Weights of a small GPT-style language model, trained from scratch on English Wikipedia: 9 layers.
Each number is 500 + 25 x the weight over its row's rms, rounded and kept within 0 to 999. Layers, rows and columns count from 0. Numbers have three digits each. The size before them is the row's rms in percent of the matrix's.

# down: layer 4 MLP down (transposed), 768x128, rms 0.216, rows 668-720, columns 0-127
# up: layer 4 MLP up, 768x128, rms 0.228, rows 669-720, columns 0-127
down668 099:486522508488486452477509483529479493476489477486533482481482574510525503511537486510553518538529526478508470485461535508484481494471516476477481503464532508490469477523515542542514516490474475473492485483544548496534491487489516499538449490488479466502481510460497519488493553500474501525493479557490476509495512427488535482496509536490529521502501501510511451505477500503517532503507
up669 097:475526539531499483479528481526508501507469534496468504466461461528486502519457507501538526482467501473523513493464448510530526509487511479503506514516492492468452486496501478528507500560483513512516504542469455463515472492500550496514506522494483532512503490522504496494527482487498476499498460517523468475510468469474481451498492531518503480467525492483496516428549516557469501470521
down669 106:563505519504522488507505506457457518483489452478514498526462482512478527485509509503513465523485511476499502476478552510483491568457509506475487471520498516485508482483477460529492523555482497486535486490482499467498510470482465486455540505512519542520517516526488487506494531500517498484487499469499517553575499488512486561512491489512480470465509460545538506520517499493470509503495
up670 094:498493505489489500488508503491537476541479502450504470515516500477494500475497487539491459457499516478479512529506511569501511483530515540501495573508502466507534516527512536529521503479469490525520487504453525518494515532513473544501469487510481468458558487530515491467499496491512480530479515534505463481498522509439494536514531502457474538494550523500468484469485486494490506517467
down670 103:522502494508507473482509482485467527455518529490525511521485474486495524445508509509510476558453469446465496522467500504519460502521512499473534482503479489510524500470500471533509526493520506502495506455463495471552498488448491484473502481471471562513488509523512522533507541465499484461486501458451540484504503475552525485494497510493520475499490482557514491511539513510510467479510
up671 100:513529465489536527499544508515535531487478514494471508520481476472510550520507516508463491509474544532449507507489521503516496511502528520511528481540484501505476507506474514461493522515470464478526481473496503472521536466510489498511507473487437499522507513487467514478524558495493495521502507495451531502528507491514534465473463526535510475449552480505473516445489525496505504481439
down671 115:454509499528465522524524496477498481526532454544473490465488500501490556547475496470481498506533511529495513498531472502517471494525547520525489487491477522470436488474518469503474532448478535510475530522473489483545530528513497498495495498489473509500464519499490476536457502519520459489489525465464532520479478479509527501468494485538498510478547471473481503496498476543505473493522
up672 095:481510502527512476482487425492507524511489510475487513524521515505503504493537459504473482529501506493511470498479502508469539511511449530475530496439496463454474546465502539514484486498518494546514491526538499511470492481501527496523445505490490500501468447514501500537505492478547479499488562521526489487487518509498462517500473524507526509498464520527492497537538463535467480518544
down672 104:532482542489482481520496525500446537524531493484480499491524502538483506473445496487521451514520515515465499515482479521485495521526532474456501513523499496501485473501503505521464518503497494512495482487459518502490527559502546498512534500471525466502505492463463549511495493534513525506548488490493501510543497463488536510509467458540475497496541525505493466526451458489484555538514
up673 105:513488495523463477488496478447509467473476508468500479486500510510538549472446507506498498498511486532543524507554468534519459509506474468449486483482461475480463536495516497489521499513506490506511486545510487517497508506490493513502527450505468507509539520496467519519509488511491475502484491472509529462535471547448482463473485466538512469484542493511547465492491485502460508492547
down673 109:526519464518470515563486485500474520475545494510502499490491543532474470451531478507534497494461491521507512505499502486515518496543462496510571496550493517510496469476484498459447484499477502514504488533538499483482477516494513455528521457551488487536499500561517486504509458541504467494456509494481524481519512522477493490498519478498508532508488510479498519533532491511485550485524
up674 088:542507541503517493564537495523514506510468563505501506507495505476470490471485491513480515494513493493497489494470534477485484483530502480458510533531483493466509505475503531516476441542528481517475513546448534482491511506509479438502516510534491515496498516522464462524506479513528485479447458542553522455517524528470495481514493531505490477469495472508492526489512490470473496514479
down674 099:511477481550500497475470491519532492497530467501511499539509505513467490528521493476519546530495546518499517530502492543515514503483543486505502452541501542518506523512550463496536487441529502497499520527546477547536452478491497526530486525497523474532514524522478503520513510513445510483524524516504480471471488559477527497502504508503513506542509502516467486497444516513507510528473
up675 106:505463525478509515505488483476488500514481492457507462516510531530465445503513489507505521521527539519538475468513476495510507475516449492560501493515436511540519502449520500547453515476495478505541521516498488504522477515496502470512509496462489533502536505490515541512528529518482529498478522473507478477508483484507516488472476400534530515490481493505517483505507517462496508513476
down675 108:505459478488490500520497501539510524494551467475518478540482543554458492492513503496514520501506482509527505530478504548523513497489481518514519491511522530482501515487510481472484567493535476491517499416493491558517486501492444493506507502505486525472500489523465506487488494487509498528524480516472538451520516470453469503473485488509535497525513480510461463485532526557492526518486
up676 105:540487486466509513499448470491497496518487510487474452512494488542521512489481513526482517504534496493498444514471523502491450482509512468468523491504518531498466508514460517543472513474510492508485529528522518488484474492479525498501488458451468563484521515506492501458549503521544508461491495459458513515511472541510495457522520497511511497512504452522501513532448455495459523488482
down676 104:483467487496513458498469484548475467470499521515514494488464523515471506539546510512524448522552502499527489516503524481465523541460548488533499510466481499520512474535520501523473512469532488522489521495536460495528528485493527525481451526499509522486462482477539506461494497490472484500482508513534527498498488502516520513535461519482492541516527498509485539425511468478495518494521
up677 097:508488488515488537494505426470525530504535471478478479489499484480499490520480477497526465504508542508468515498525477543460507480455464520523516446439514512514499509495533513545526506498550437502494510504564487483512489478470523530516540518531488530509535474502507467517485471491475466486536514480518515488458512494511535473514491477509484518494498520502475516518454490481487501526515
down677 103:504481484512541445483542523469479528506510535536526549485533503499476465492502490494506504469489513534524525536526505517539536463498465558513521483506494526463518560500475534476478481518537534529508483508517510455483518507506522521501497495504499512513506463481521515476501533484501512526490488483510509494433490522488474528448507469521513529467521492530498502472509535464495536459484
up678 102:524519541509510502536453531455483541495503484495479523516494483502504456502493470519513520542503495513480522483506490485470494479553517510498489478480472495536498522507475508499474469510449538504521541496507502497508489480467549479482524518512503508493467460469493505500489474500452516505471515434466554492490500521523471485464514504493544526450441519501512502497523474458437501500513
down678 103:499508564444481525482517525505494496520472475504517499492497477450497463481484519498521505515470476491509511509547477477532463523526500487507515480480522502502513490545505527495521454549516526509497498485508478510463482485501504542520519542434467500516471504470501547505527485515468551478481486443517519488481521549510457512519476482485502513556506510464519501466508493528466516487473
up679 092:454505478485496516498478471520526491510485501534490471528494476535491511480462565505527496477465511472469460491460485505513531519570524486510491446540504473478453520510487510499454456480500484498567483456464489492508486507493471497499510497522487489501504458517465526497525507496502536509476525482499469489492475540516532478497536467495502508472483535477515481509519508518527447470512
down679 093:496494508514542474486507470495511521545549491481530579540503508488462520526475473509501489522533471476494494500515525504528503508516495523489504502494510470488546485505488491459524469489446475553510495524530489563518483494460536514491444494496511488517513511466495488458537514500526471508492498528498476493477501497480495511518431528512470477505489479537490544515512497436486513503491
up680 082:527523437499514501489508510501487525428530541487533508482509495514476533525485510509497536491509507525525486543505505471522512549458460579483511486529528519489465478481460440462525508511475461525514482494495523457497484486487493474516517504492468523497472447518463516486502517516502529492497505472477491473502505518449535498467501503506524503479476504485510525531513508500517534462508
down680 088:510480527521508526493549506471522488518524480481483534515468486493507491499506492483521524517502492484515483469465445505460487499543532491520484484499535496523504540564494478495495538537488475459504497531522518488533471469464486516545547515435488542479491540473512489513551476508510520517506471455549521488453479465506494518502501520517492508498501513491474481512503474497554488500537
up681 098:519483517535529460497466526522488498549500441469493502532494514481489543499516489554570471537515485493491522470494486508549497491504522477522491489499516491508504522464490514514497480519487492479495493533491491501471463497530515537472512511522508498519521511500469439506526508503502523480497488507519475487552524482539504525503524438466509451510532474447520533519490490530508544468473
down681 108:549486455490517520503542532517514546491486491501564513525478488453499505527519493481471485470498478459477516497490474493525494441514475507520498488504526491525511504519518503507503494466478487442517468491533467484513454496475505499520471480475527538485479494521480514515488524525491438498495425451492505478534539471469479494480505499510502512509472492483481506485550525508471475462506
up682 108:460512469490496489475467527507519523511530492497482478504504464496510488496504537501528462503537456478445450509496486524515505552513480487504528490503554504483514502526508508479569512532503511469480482497458548491529518509473496482524489510517467472503518495517505563507485501496506517490454472515517455495538484446504517458482472461557499505492476512501531522463498472487516469490479
down682 112:457508470501477532509502542491460512454536499489502474471475514509522488536441492501508502468510488509497497463515488484489528498519489489505473487543547524501482524530513471468536500550470510529493478500498498521504502496502532432519512563511521493506514490512519519486463475481500506466496458485424498506499493513532531521529475493483492505553479501461481545464473463514503510476500
up683 103:472494488533502502483501455516488526492482482473474487496465460498547535485515523505507486479472518513504517503471514471564511481454475445480469483518495510458474503533493480499505553525480468537477481528493539492496464467470546471507499504497562469496496491493489516514450511503528522530475523487494489520484454507515506469489508473470522490522504521456504542495531548499481485530467
down683 103:469529480498515483500509503538515487535530511537511542497550471528445482519460474518525540470478463498508506512535469532454473500527534513506508494491478481540524505492501494525495458529513527520450509462513479518472512499510442455483476491499510484488474540524527519471526500514506492497508466509524496483489500478524556515512517509508474492533520468446512494502476519529507500515563
up684 107:521478497546544493478492516482474567536465516463512518471473519474524503484504467484487490492482530457582523499499454508502518475482502533512529554510517509477477507467470542490493521530476489476495482503512522512507521472480507535472507490498504523498531504508545510482476465488455499499503522491536480478493492509548510512542526499545504511454462526454520525497519520477517516503501
down684 113:488493493489489530475519468512507506475522493552487487467529493488516513519542493501511481512506448483466509526523496483491512479495505476438496481503487482503439458500494533566493492517492466505530512509470507505505485482505505486458528499533517521499477523527502532480476542491438470479484503534542484489467464500514533478484530499574535524505502475511508459474487496531490458530537
up685 093:520522462505477518517510537515518447483484527480485459527528484493476544545547529483482469499512504508508491490510465479487507470536462555486496522454497483480488542516523488525497492496494499539479469496509498521538468437558552495530516495461504547473483483509468502487475519521511518513472474506493499507518486506512505489479528490504553486440490491513502491463478495486520452500497
down685 095:521534502490475524513465495502474499486531491488457471460517491479522527508516488557491491475463501487515516536502523475527507518539475502527507501500515464483534490532462536489516485492522503504476511471483486515478474506478518450515524522485486475497566553508515522518484514497520489530488475539497525508478526493502505452471500431542504469540502507447453514546493489487495498478549
up686 098:502507497496524458504505487503485490542475525486506483460498482454512531541475492504508523522444524549476488510520499478502539476479452506494486478546481471513518517476501431485436521552510539527547496498541471470468494482508493522482483490504477481493488495486533518496480505488506486456506512473534526542517478502502491452477547520519499551487499493466532490505472507483483515521501
down686 099:508514480494526495517513484537469493506456510510492478491465449491489502494480535460482542501488499500552526520489453514513497495530450503527567441457520511495497480490525484502496529493524534473487508471518476507494504494471483541486502499514443484508454537488508541513502501488465486536526475444517523499539512507538460501458532481508468490485480512478481535502548504503500520512515
up687 099:494478495516543536501515491515481499465484502501476523463508474503529498489500497480518525485542513500486501494525463505454515488504496532527494528475494462457485469444568448477449487519478487517506485508541484489471504523513453500526538492481462504494505533472516544512481482523490480502543514494464496493530507519478488506536508463509484540477537463541503490453501497538530526477461
down687 090:486505455527490530521509491516510533489482453527488501495457501540510538525506507454524455476461468502480462516505492540509499453497450520481475505484504525517471519450455512521500460502484485493491529461501480474518512551475483513486473444545515486495475470468515501442506526496487496511532500524485520485499511521521498464493524512515526479502488498507510500468485440541502469526528
up688 087:529508481473516539502492485495481524494530540503459495501521479479480519495503488515527509481500513486524476534485504503500524487485494482517517494479468525475499486525469476490493502514498500498547544539496471483485485540521514487502495477539506517475517534508479534518475490530512506576479508490503482588466504480487512485556471545490518496523505475494528457503509503432472466433528
down688 097:516461474486510472505498507486545478523518504494500499509494530474550489542495476463499481518542491456475537532473446536506484520520490492490503502486502473481521506514503490501501512435497485502509513521513564513515521472490467499508479469460530509476501486504499460461530504490535543475490519518455525549519501470514527547492485499526482470456517499477547510492451484482497498537456
up689 086:500524552472497477548478528523489475485500489545518495528515470496512522516507481528520494487537442510511479524498469514478526485491510532519494486488473519536511487511526482543497523537511500503482488499486497480495489490490477483488476484526536517514514510492405487521567493523495518497493496459521464550503491536527487479501495503519524507477494476553486442553514531541488485497470
down689 104:509507435474510493498505505460509499462517496507502521456540489502526501484462492450505530467501496548485481468488541507483505500522479512539476501495493491531481478504477453467528483481525484505526542491529445551564556503498522491493495502466495524543486531431501511493534486487486503524491531529523497500464499491502457496475477496524477509488506482496529518491514505548522469518501
up690 096:498508530521478496494516469512489500511492521492492471481494475491525484494503559500517486449481515484475542510493543525532514456465498524474485507475518493483507496486530521504505476484533498497470499530493486481486507523524506516507517480448521443431533437500497502535519537496430508516508487505500511497459512462502536557499546511503472487461499458475502475469537490510487510536474
down690 103:551515513527493511514471464479508483516483468465487418519527542476533473508525525481490454463530508444499487494459493516514504468559478494480528471493494523501477511506515484534481549538487513504545469487460474490521520502527479483476497515509507518512492504524528471489487502501500496478521508448486479550507476513489517525496471527512498492503469463539528516506504514478447515484527
up691 107:544588486485495506479495531524468512534495483469510521478482492477477471517500496466444506487488500500482554497452501505490483468483528513493514514464479440505481529506484491512479464485489492505471485493510498505511553533506481503507496535516534489482501473555490464479484503458464517478507524507516551491459527539479477497450478506496524479518528516493484480494499475517455479526527
down691 104:525484517508503511504469469491480537482499491487504456483522510511505467438497482480489502519542493481513488491531527477494560495497486490530515502514525490509484463478505524472502513492507462507515457483544521440537514475494538467503545504473514452500526482486504487514472498537481484574479495485473462526527488520514503488461485486522498445498500461549540518479485478490541524473501
up692 104:479513505471490520505481479499518516522472481455463495528500519563510478534465511505525468509524447480498502510490508523505474554495498477505485444510513447482489509480464480519487488489497492507469501528457490488542487471478487510505506504503466496463483453548456486459503487546508496517497513521515529507487476553495512474503486495504513521577521523517475549520519458466482499499479
down692 097:453498494493504545483489484513522490495503480520491541512515469512599485477536494521518500482535494539517446490518523504524480478534500540534515468511483513476507504512497489461511495495493480519484543466449497513498488500511507533526497528521519537471478474540504538469460505513545474546500521506517515506556526487502476470515472532490516522489519489464510501480477512501496454469513
up693 105:481518491498492501468510523516491507517464523487509481492492456490481474478459459519478529495490499490471485539533433503508485480466482495522493501462488556468527475538484528542561501475517520496465491490520518503519459493477500527542522483532516505511498516433531508486505528510499549490502499526487479541524511525524543537498466494533476482504480467512485489470531502504501489499439
down693 096:461469500515503511530486509523506448495484515500495535523502503542504500457491516492505542471495512513549500506470499549522508461470482517512488495545511492508527494476494485485457508495531495497524513465507520454539502516544513500500485491519502460442485528487485446516491456460543470498529522436476488501465514476508508514523457481486530533476475535463455477487485501475492525499519
up694 093:464530512462482516506512470483485505490492531527546495498510522534518490505489551506476498535530497458508511500510540473481528474503457501463487453489491478465467453537491522527511505480505528502531543510480487463511523481507481546461536508492488500467443468483495507502512517496475491497517463463535496521482505510478431538480458506513492503500505482492516533504445480539474486498466
down694 100:547465469511490487462500505505523528551506472454549524493451513470534483518469514479472485552517462473485504488513494499511524472557489473497484498502535516487478481458492504468487486496460498513520514502480521528517516493525516481503470508511560498489518500481503444479467516519509481492510460535509531495487528499434489494513525486510455508502493538526541502503489468483533488548509
up695 098:507497496513460507477459504548527490487539480505461492488513482498462478475477487528504510520475501530512471457500522519458493494507496534474522492484520480469516532468472479520502458496512506529509482451560504512490491524538549523478492504496495486474499518487527488516474517542510463487509536506510517555556457489450515503520510504456516488445468523485499545522466513528484523528503
down695 091:481511471507476486516538518498489475484470508567514467515533461507471505481487546515520495468475458557492527530463504517476530497531500515535436506559527458505485469507496499491533502509480502465483525517490485516507511472472470499457522518492525484465489483444525519445531488464473492484537467480521471498513520543505490506503513526502505517486485488460490496495506518529529487487486
up696 089:466506521498497475546486489567472489521551541478479481505478474452524454502513528549515481531471542522488511489507517512515500470515495471490567441498524494521487517471485471528496471486513546488510526473527509490517512513493488527463507481493499529508491501511502493476509524507523518521537481528510505493448466491498509522502503514486474491487416524478490488491476448499523482516495
down696 092:492506498486483479490480472494501506480477446483538486534479512516480485520535557523476556476500496519503508489460438500508490512505496450480526535521496514479513507492489478478507510527522517469518537487476526501517445509509511506448497446493504512484518518504484483492510474517520484507526535466538493544533478555491478505511504554489569477483495503504519491544465518517539501473484
up697 099:537478518476503477523487492497542465494516466524523513508476502556540494483477525544505483498508486523515488456470459448502501469499490510509533528478533474444468524480545511487516513520459471459533445500555506480493486501490489524484482522480479490509467463473507511494548531498492481477527491491490485555503522477489469480518508486528512460468519462514518499481511482521520463494521
down697 106:487486529481469510531500491481545491509528452503480457463455525484514500516485545494499451483522536546517485498506483490515504526488516480487510504515486482480480503505497505537529486496496547524540466518521483541504506504512462520515521495469572449516514525491521502496502474489552462485487522527497505509526445480485523511452468522536497521505571495491505512550507474474489507502511
up698 109:484493488497478530477501487485492524472477522501526495548532474493493489463490454527432486475541519483476475513470506508503495480542477483503494472519549520467513490492542511521487508498496500429554487520512535463517509449487489495532489504479477500450496510482503515509462499532484523512515503433475475504528486525521474483471527467528463529514509538459483495541501501490491525517506
down698 120:479483510523503484495514445502489503497547469506502457492539491472495489462492502517546463501535509492469520510479494510469520484486488478530520495554550501525498520511506525501488478466535524470569467519535520489497471472497517495512476467467486467502514447521445481520492549525502513500541514495504488515537467566530560507502494526500477516514509508508504492493472506546501505500500
up699 108:503449472501536509514459513513491495503481513497492496523504475467511505522451515497534482491517563457522531550502547512418485478467497528478487474455478497515508474484521505469540495491508487519477490467494482515486542482471532471509507482468505477493499494481491518539505497525474530521499485490525471493527509424518473523458537502487519507468503493506488486535482479484496534492460
down699 099:498434495461528509527470524505539535528494536463485488499507529503520472509526519494458512518495490487494455532499490497510509531496522536478492505496499499512484531475484481459527510511528506482520489520486511514551474515501508504518556513513534512520514485523532505488459542427496491499500514462455509529497563493487529497500524506490493477475509451509525546472529563514524511498528
up700 097:473478542492490545523489525501454484485518526484486448506509493459488505519482509465490500531481463487510504557505537485475502509515464497503489538515492510483524475520494529451507498487484495543531498549542476479493509501514481483458478513556487508505490496499509494490529475531524511535540522476473475521499492496478455494477512496483540523502484477514547460475498505517482554496421
down700 106:471472589513485519484489541510485470477509516494488479496503475474485496509493526464531502525515487484527524471529515505503515527470504511470476524473501485445475510480500493513537493465475485556483500493491532439503477507523505533515474486480511483485533484485519441540483473478482513429504490537489464464498544500485499495504551502511488497474499516531490484472463504473529502469484
up701 105:513442519461502481518539511490459511539524455483500478488533482517496546523509491490548492516518493498505495495546505516519459488488508468484475482481482476457447503528550489544497492461484473459497507478535525423496497505500543496488509453492529501531484496498522537501486469496505559490478546502510473490480475514482515486481505536507529501471504484505518513501465472521514499527524
down701 104:479511488527477466515486497470475465502461552502471485515492474498465483500537492567473455477500520476475496521498512527551500511521476488495454516534468495541492467485525514509516520511497520480581502477502485502515452481481481475484552477525509471511467509498520485551498488536504489470494488490480477487522508530483548461500477477504537461486491473483479514510516552481506502497509
up702 094:504468491510469505484487523492478507495526526500514481501467512505480479493533491518499483527474488477516527506499491508515508479476514568500486509491518515505545483506540492521512447482524493517495508543508551450493483545517498448501532514494504448481495511512431543495494562461502523509468519463456486511493474529522536469516447501502479498513498470496490439446509490498507526512488
down702 093:479473498512495483474517488499514505504497524487516503525462505515513474485466487520500550500523502492528465519470494487565496446471462478512506475515527543482532491510497492505469475495535483530495542528499502477498495496497528500475509495537464506511463521489489483452479490512485474529528492503506460493434530484531479522544496481520467499466483495478448537504499530491501456437563
up703 100:475463557489490508537472472478497490498531514486539486533519475499451533482491505518521500502533497550480498478525488503501491480477522580485515466478494476521505509507465503477497480507560486493506467491515457558497494506524505502506494510506466484536494493507462496492488533489474487502489535514478500467510493511489494482508466484488504427486484476562527484458545527489478478480540
down703 092:509480485488486526512515505507538541486525496528488501452521500524498566530518474476480497470526505508470553501488504525499450498548505477506477511500531558510496520473505506465512511493532552476483467528504503493489486538527472496513530532504530502531492549484540490491485469453525490527506517547427484499528461520508474500507483516457508496493532499501463521490481490531512517522519
up704 103:467484494473557529512488512478481454502444508492517470492524491511495494481479500458501509482502518465557533463476545501489492510455494539502484491489463530522500491513530489472506508545508538505525516494498473498526476519479489511501497556481494493509489534509490504531549511458479477484498493490479490466463529504521503547542555469527483490472461529509537524503438482518523489486505
down704 100:495532458501500475487486532516491520470503538495489485539520521506516501508490466498526494507499490467488532528490505513520508457536500509527509497505515494518502480520463463510523507517518500442501493493493483508464495452519512502482534440509496521502442488527545512507523523502549561537440476428524508501488491478496477514457442545450503476508476484506508500499507501501499456493496
up705 118:532523514478508501496459547513528491504483461492468500481461447573504504490531500515464498469469462479515497523451463526470511492487512537531471476504481478507510539457486488510470530501505564494510478495481500493498502481472434508519526486482516466526511469433502466468478503480500453520476538484515468516501482481502531500538496495488512501468493489515522517497514512498515504477484
down705 105:503482515446501481549541538521514540485503468525540525459501520516497502505549511513415532486482470495510497497490464513499527518521521517499493516523504543539505522521488536503486560512529498522511504504525508522472498490537508526515469511482506517516496464490460505497475483431555495538490507482525500492524534465478538462507530505495507505520506502482501512474465494490539510507525
up706 084:495503499499517459508531475494481504506477502457529431469505443491506521518491496464478521497490471474480503436496528495484464492498503483547474496509439502493484481518452510483531470503471488498510521509487468482522516484538538541474507514452481520522475488501485508474500531513565492476513495489532487496428493481469518523492468452511482483506501477468500503513545511495505524518518
down706 092:530442460493514481494498534495531512513452486493505490534506487506471558507517522467484517506502497519504504507460511521501476499500519446526465474487481543491468475505491507508551503492516485552485452503491493458517478476502521478489461507472477527507467506510540495479518483508490468512509491486471537484452593537483510491515508514499487493470512470446463523503471510492521528490500
up707 100:475490512488485496485537504478499449488490490463526458478467534504566551528519458482484480527511523489537510478515496477532528509499492455446488519494547507538521505467492508492486477520501479534479483525536520507500508562464488499478472527476480491525483437507482514517512503506528481492446472505444471520501518478520495519499472514464471468463481489491477489476499511505502493475495
down707 102:484534500485530490522467471511505524499482475513490506466510486487460538548510470513516492511509520521520489488486499505512466484536452464478505482503496496485523497525504497554507504503567533531480531503474523470448462483513521520493470480491460474497496515493495548529479443538522471496492468472502502517520512517494479460516414525514527514541497492499476471476478532496482501483463
up708 102:451540493482494536464500491484494511473475470471511518460498537494492532493443472529496516468479499532506522489487492537504541501510509480500526521460535471513508518484483462537504502458491512486533515485472462551537515501419501520529498494532506547497507474503512541484486494470478489480478535498472530501472507480505477483480454498526469508515469483516537519519491508487521481527453
down708 103:486495466504534497517478485498469468499498517484502488489473494554498463513465495497526525476488497543484472475484459486487454478492526514486499497478519443508511488505548491473523516474490521480497501499483512495482446477470528475496446529479513482486525545488472489526468518519476523471485497474523515459518481462491502457500444538492512499472544473530458532500470535479469447490499
up709 104:474484467463527490497493529527466463486511493490515486486483451506512531478505504508485534529509516507463511523496535474500473444508530511504530475489478492481524517510497504540523516484534474477512510506501498507539519509496466542461506469493517499493511457457456482509519535451469521482508457482511520438455477494452556561530525481514503451504483494512505525516499503490508496493461
down709 121:501477500510528540511526519540516481518458505527501457481446490477490521486498460525527515508548499506541511519503520483510470490519512529528495484526507504468490476559515470524523452508523525514503503507482498520522525517503467540500511468496484577469515480503481499502519515474536506489523436476479506509487526515459489564518514550477523496470488511462465506484497470515494523528512
up710 103:528510546552485455485463534511508497504502503478482517484469498523534516503504519509503477538503500516498510501456511486470490529475501490500511444457511512472463508441511534478473496547499539551517527526495520454486474514500484535512504519504447452488486461484524471525520512505511509470487501479527507501540441511516442481496533509531493495460515493464496495487456498498509519510517
down710 114:494500514493505510506510538508481510515484508558491446504536492489500510471477535496498499457471523518505508498498471469428505474521507519506482445513528485472509527493487527498468542500485425503495509512467504483534464527534510500539503517510487443520548501448470503532506497449488504523503516540528483516525483485513515515515543498531513515458517490491515504524492503448454493498508
up711 093:461500481479471522565521514524506504481499482499550490514471549475477487492481467485449518467496471499515524461488501480481506486451500487520509453548460494503511530501488491504493524507462516488511517487467481457520496467520470526533542473470536481503497533515510439494503550528508528504547487522523473495517510484469509486497512499513487477474470480503495489518472454563506491500475
down711 093:495489505483479529461452507499506512464516546486490466461522467512448494498496480516509499475476472496429482491527432502478560510506477493520458487486485518504530531478481510509497483509510514474547495506464516495511484484505528516432483526516526484492519493454499459518462515504490519482486500530498488503507515500540542549488500484484509509507530469526507441502537482506518469521497
up712 106:482577526520505499504487545460498514466502491488507513525508485591501565538502500519458476510555492518467492512474483547496505549482502500510516503517504478510504467514490484470483482531525459496471466495490494498494523520501515492529517444502495497458492474508516516534499525525509465485495530475458477511520507476485519482509477514471518464490472499512518503447481509523478514485532
down712 089:471460490480454515476485474482480455508511516532533491486486505472483499509505515448469531500512494440514498480504518513499486511498488502535511486520513502511524513482494532489535505451531434519497468487538467477496490467493500465474490507464504515488480531536486488458507467491536485473560496472507513495489525532552494495439528499498512494487530435507502488476485468483532528541500
up713 106:521558518493451516491477502462513504489495533505447522492462466503523506498501457501502528512516470473483506517490513526478484510517475475491518554528540466486482491495520502514534459491514499449526495485502531468502534496493459515499499480472540473493486531486533478536488511487505492520594484497531509491504490503513519489540496499445491503520503526520484548514527516456525500498455
down713 098:475530465506504483520515510516551528487499477506473502478506459478476496516496516539552484551487515516535495505506539519473489506508497529471474454513504515446452534507511497547513478487510485466459516501419472478444488466474522535497503502490474531510485471478486507481433520492512487525475518510479519518508517497491522492484483481508514525490469507514465526465550520520501500486494
up714 093:479485497512525508482512509486464542531495508539509507497503560490493474538488497524543497559474493496513510508494488491490508480517498499506525497476480507470533505516514490500532533469509507490541525433513507460509502496503512486498464515482505512499504533483469513456510526512483515448495447486500492502474493475442527545479482499453546536528517518469519440551506463511485450479499
down714 082:540495475504505515502498522517526514486468469522505518535515516510470462467523517461454522506513506515520482471539488519539517511479479431521527523503503528479487482477474510502489454505512484452491488506475486479496466498501530544472496466533505508493495481504472471490487520525520500546470542491508540453480489535486526483450548472517534518512516478525475495465529471500463551523517
up715 097:477491496531481476508555501500536491475515513469475517488516480479484479534482443520465477462535518497516483519533496504512507486462519485497471493495471520520493475514546489506454476545498488531445487502520502477525473518506487548512489494522493483478550517469547540515505531551509486480524530501477474523453494483465531493535502483513479432469483496493516529491507517494480545488487
down715 107:490466433524511504521543556488448539487551487514522474539520457499505471493517500472506508525509495489479464470493493514486500474476491504485518518500495524510521535472510523493502465500500521511526479488521448499502457446545507509485472510509532504507504543477467520458491545453531491532511505529515491511529528483517467512513489513512482483533517517488493470513497517529509568538507
up716 100:532484534465474498511516490475453513525507494479531494476487480503491488499493507526495512506476523556511482548521498501477522537507491538513514472499521504506495505524462480478478492480502493494468526500507510524435588560491488520469482523480487510447504507497516487495470537563500493537524548476503521450509456496507505473523475465499494479494490525509517496469542489531522510529515
down716 092:506465531532470535514539473548498480494489467485483500472460527546525525476495551481492506498460507538539523513504475503514476527494507510463482528510511495490551498483543511531488506512501497476502516467505454555531487491461497492479496545464531522445508497490523493500528467452539516486549508518498500494486489495483524488538499510449517498458514470477529513504489489520530515474510
up717 107:493480561515497489509459459525518530462480477516499501502504517515486504510475465535458535502518526506538511508492501518510498519461524541487523508508485475446508503465489526473462540483514492494495440456500511487538496493479527496536491529514472542462497505520524513504493481502496511535510497505520486537441474550455483519523426512488493495486530525512478507517516513517523496497448
down717 108:501521534529517492485543501504490491498496487496510469477527469518453521524530518498492462477496519487536528504481481487514483455498503499526478499509510483517530499456467484482507520503534471525510469488481449512521548496501514500520480449498476551545474524458512500469474494449543486481559495495496512496499489510525433504531518537493520482507516464471459484456492542538532496483488
up718 102:482494482461483501518509451507466525456497494495468430484531532510493502509484500485474532499518513522461478520519502517485522475505494541502491518503515484476502554493496529486507486535542510506480485479549471495448511519512542516499492525475544472469487490500473525495503513527495492455498496514538482531471499499523490491514511474496509467466425504539573527515504476545498508503531
down718 100:495479546461521472520456536497479510458493502528471486511532474521456506485513498512497482515573462503486487491543498528439511520477492497496505480532531515472517501490529427455517475474519493472450507534492484443499508501492501498535485500471498461489470534498471532517520523503529509490517498467511506517537517497501513522452518528461521486501487484508459492476486498526513474508492
up719 103:497491499469498486474504499489510474538504505487466489521517501513490510477484488511517513520533521462516514504472553528527518500531490514537454504454516535508472466462487472534512514505492511494507504527509497469466519500477503462461503519528509551514457531501502425474490516508556482540463509451459480522474512503524496493455513506519487478476498482510531548451489491445492486491463
down719 098:523492521501534489489498468550490521490556493493491524437487529553497490537515496492487449499494496488507478488487503525502491509504582463497516545562473499524481534533526454519514504527497505526505524518523519460521474489480493462490489522510535437481525507469493506525496470509481475534524536519500499489506475517477478504510511501485488527529514502504446502497492480510476509549529
up720 092:526484517449532510474507470457570514515471528528499458495462475519502538498498491505461531496516480517535518517459469514454471519513498537476525487520480528508515467521522495502491512483488496529502531485513484468496526488512510514490477509448479474507524568518508505501475500547507513491546499487458480495535504518520488473491500493500534527496510460521452524545491523497467517481451
down720 100:486482501471481538495517466497531449550439484514527499506488529452490487520510460469500503496474453544515551499472512474487477537521513488543493525515522510481474549521502512509474472490536495498522513519503515486511521459468504538544520463454496476474491509469500532529477473501490466528554493531512520501484503534519496477501497490492532534513510542494497512537505473494535487479518